Weights of a small GPT-style language model, trained from scratch on English Wikipedia: 2.75M parameters, untied embeddings.
Each number is 500 + 40 x the weight over its row's rms, rounded and kept within 0 to 999. Layers, rows and columns count from 0. Numbers have three digits each. The size before them is the row's rms in percent of the matrix's.

# layer 6 MLP down (transposed), 384x192, rms 0.265, rows 341-348, columns 0-191
098:504469563535473495462469530431528493490515454473537491494525469468537409466499416557495516523495462421504492491565586488491458536517447597503464471545466521469427493482504482568492367483467476498486505500473524457488573476501489540476446493552519508426545489508532494533500507555487579505503531476495430481527497505508526434526540504481526474542499541550454490476492508564581526432518457466540563561399497477444443454522517484510546478516512509451492462487486537532570503460492571453488468473552518491537427429537475430552424490518466562439450504528493501481513580470470472480
090:489448504444533523501485476469468469515518477482517486502472577459559519509516385567545487539436434518493441597496520495554546533484490506469512428532487504547490483510532535473499564460530498472428476480418550517501525444489490506455483487479472517524405483474523539512512505483522442502496487548460499497443505480465449494491565635479518481561483436448517468494508521472508549401491497525482541497514507505540488560533446483502505534573544583441510417456485505460447452479543481503522485483493447495474494545455551564466473494436528568511532555545485472554555501470468479368
105:467504511452501440475502439520468436527523500453471500529507537550528557444515497452514525577546456497513488435466421456489504500511520505533438545538520513483492460504507459504435470546506509481447493473540395483428498509479519530547434496472536554448498416444449514575521497543588574508465503494508485527437474506494476514506528442507555479531522481543533518499483518533511483495551488490552517455519448536400511524504583534459450570452450529417499531517489450470502475463528455536507514498443491511512533495548544397586489489496561545485477453442451456463518588467457525399
089:497487513468474585573531506577518484497537549494530513530488537403518471477502585473501520481427538437502456547584488508583500499509406506500555505523529512496468487431504473484502487470477518482514444512438516523461447513575550442532466494498513504501474405467489497505515423485443444409497547536518546469483485472452473541500495513573510466482459531591527591493526501516503485453466500572490457469416523528493508525528521495444538466474524496559484453473503475505475381473505538534552534461518521483481494482435531550580463499506534559508585493444456460445517485583504480485
096:514465459539432478543553613505484540492487474471499446521430513536526477527526465467461516464497567499517577518592452529491509545558499499533525547476568469462511494489567439434483515605413524458509466499508497462483513515485536507508549520490544509411551436520513479513508580462427513451478473517609482532514560521467508522483536517525451551556546618556439526480561543478555536483454517499530463500502465512455454502498488527483533477557537520475454509467476483478481568515505566467470508407458506541471499485476471456501518523548514523534525493490558406519469510479443537536
105:481482574516505544502551494422534483433485568490550531505469498418470518551490489440527519514563543490586505404507502482505545419488500482493489476454532500476528502497450499533454529550462454474478511522453489405476540520486603517426471464563492466510417425509548542609483469432553438472456478515420512501488462470460481447473467436540511546530548501475588559451445504535501530454500480513508486479470478506454488442512526500483463520490543435459474488472482507525429462526474510632504515438528469452554523542502465550533493483445492486462520496473500506499502512487539444519
094:479531473459505495521563493557448386484499516520547420508520466469536536431530515520480479467418495530453504512473446536515526505499350555519447457528470538621504538510565527517498529495551476504524472506504529512465565565514525516545556429535428555492511439467434520461572505539449556454469552475493491508489500476373534543493494504502495550536548450460579478487449527416444519521503542483465464396502536520480451522453545544496491529567499527493548428506534529532448518515507495506526511480539467474460505519473468492486533448517502511482496481485514458492474494501546453515
090:483487491549470479452508514479563511545497523552442492510523555454509583520511460494540515521529602461497469518472460459596478384539464588510534481450510460497485503541524527425434517479397484484482492486480469516563463503484429535506438464461505469472507519514485538560544482493498501516441558509515524482517462483406490518624467511490450509461482523514492461538490473542459536532509544510502500562471623488471507501545447463532494478452485508537511556505565484491528546540557541528552465503526445557497536450510514484444389483445492564524532474486565430484487493527490543512
# layer 6 MLP up, 384x192, rms 0.276, rows 342-348, columns 0-191
100:544532534552518460545416541507531489501531502452487504523458499499479472413457495532535490480383532425541485490474493441473462562488551446439522572523485528508561420433483450528459501529526481545429518491467467515522453495533498506490458590502524534486490558438602491518521419526494519493536491473503468484488465502473478496523547535433487440454562511470465421521489524496550515555520503482416501496510476608470456425462504498466424492569512504523501495522504487533506470502538397530507420584431518515477501466498532525548494453529543511483463449486433477567514520513532533478
099:459482515461508441590501513507516495594494507448494489462523522531518487570459523528461441604507507561485503522542542559513458541468538511396479543497481526565498466538580497535551468451477537548495503468490478549449518494504539523465558543476484484529506565521438506508524502555486496522487530520481502531439511484479474496509493479515504558521449530558541511448471555493473497548500456526505499533471520587456401478448478513499548549504566467529529505538528490615491536458501490499575536582503559476442488549456451526509586465425499472475486488432499480483434407542440442438
100:566522503458506518446506477472488523476484520574415481479477474442546574476395416449481494493436496449438436498446522481472457552519499505521486493529517484469473481497491472459483533546512572455530529525469482439513486486470525502571508436552515561463412536485513479496517489502530456468493535477503569446501497530462533529561539488498540491414450535449443515528569554461466502539487439598451520567482490534514447584571449489516528459533517486427507460462547477511495551448454466467504545491426490534436489536420556519533544484553542446477536468495514511459517466516477499420
095:449515482491510506545514503431583437570508400451512509516581520550542568515439528493442610504498495528488526476393458456513509481533477490446497493506536496476508534416551536536514515496497439508516422512468444431535542552469447484485479511498482504537552534510473485548555500477504534524502503484455475533511478530513492464473543452489489431472480516456503498497486595595544419492541454538487500577469478547485497449518529532564568538423512471439572477537516450580515505518522559478511488452503493501476477499604501537492510514523475522482507500456422540535575474536546529483
096:502509479508529503469532540505409467471463492528532500511491579443553581486562599486446477520461451515489499462467541439480469512518506505473458431506543483511453452485547564534494551460550517532552555563475511520519505461525492494431497496410494517490511497486538504477420546517533520529486503446551520506494495506510456482479504419529438513553573546557461451522547584502500481477491560608522490510473510546548514521491485489461503488511541490573495521497483480578484508495487484551490484501567512570545474544512533412515553482443529571587490641532518532501453546484465476428
097:473528548517537491493523482509437437515484456551501522545439485496447571473549549428486515506483469467550463458539469565494437490501513454533490532450427503468603550562468474515526473514477521391523509496517540447515515426462470498574457520469548524547492477476468484500466532455437453507556567472497509469468477461528496502536522461476512544539499494586470510544512497457633514446495490477579489438549566498481501567438538500512445538505525499538545466472499495467513554451511501545496445485487502476532501519636494455448457526492460475577503540516501542477525570510494425519
099:461566480502546464476530564528478530547507518515550560510558504527483529507526500454494524504538458500422457488503494516472484485541451594439535498542514519535528545531555453503505480499554540458418454578478467375514496496435504491571587509413549468522427516501460491447492545520500541500410601591442418525485489544505490468494505493477518443515547536489509466487507541532476559467500578431484487507467496562462545524551544527528522410469573478469494454517462529497539495482547540493459528478479480484534422535559474558472536500516459504494567504518462520502466521498493440500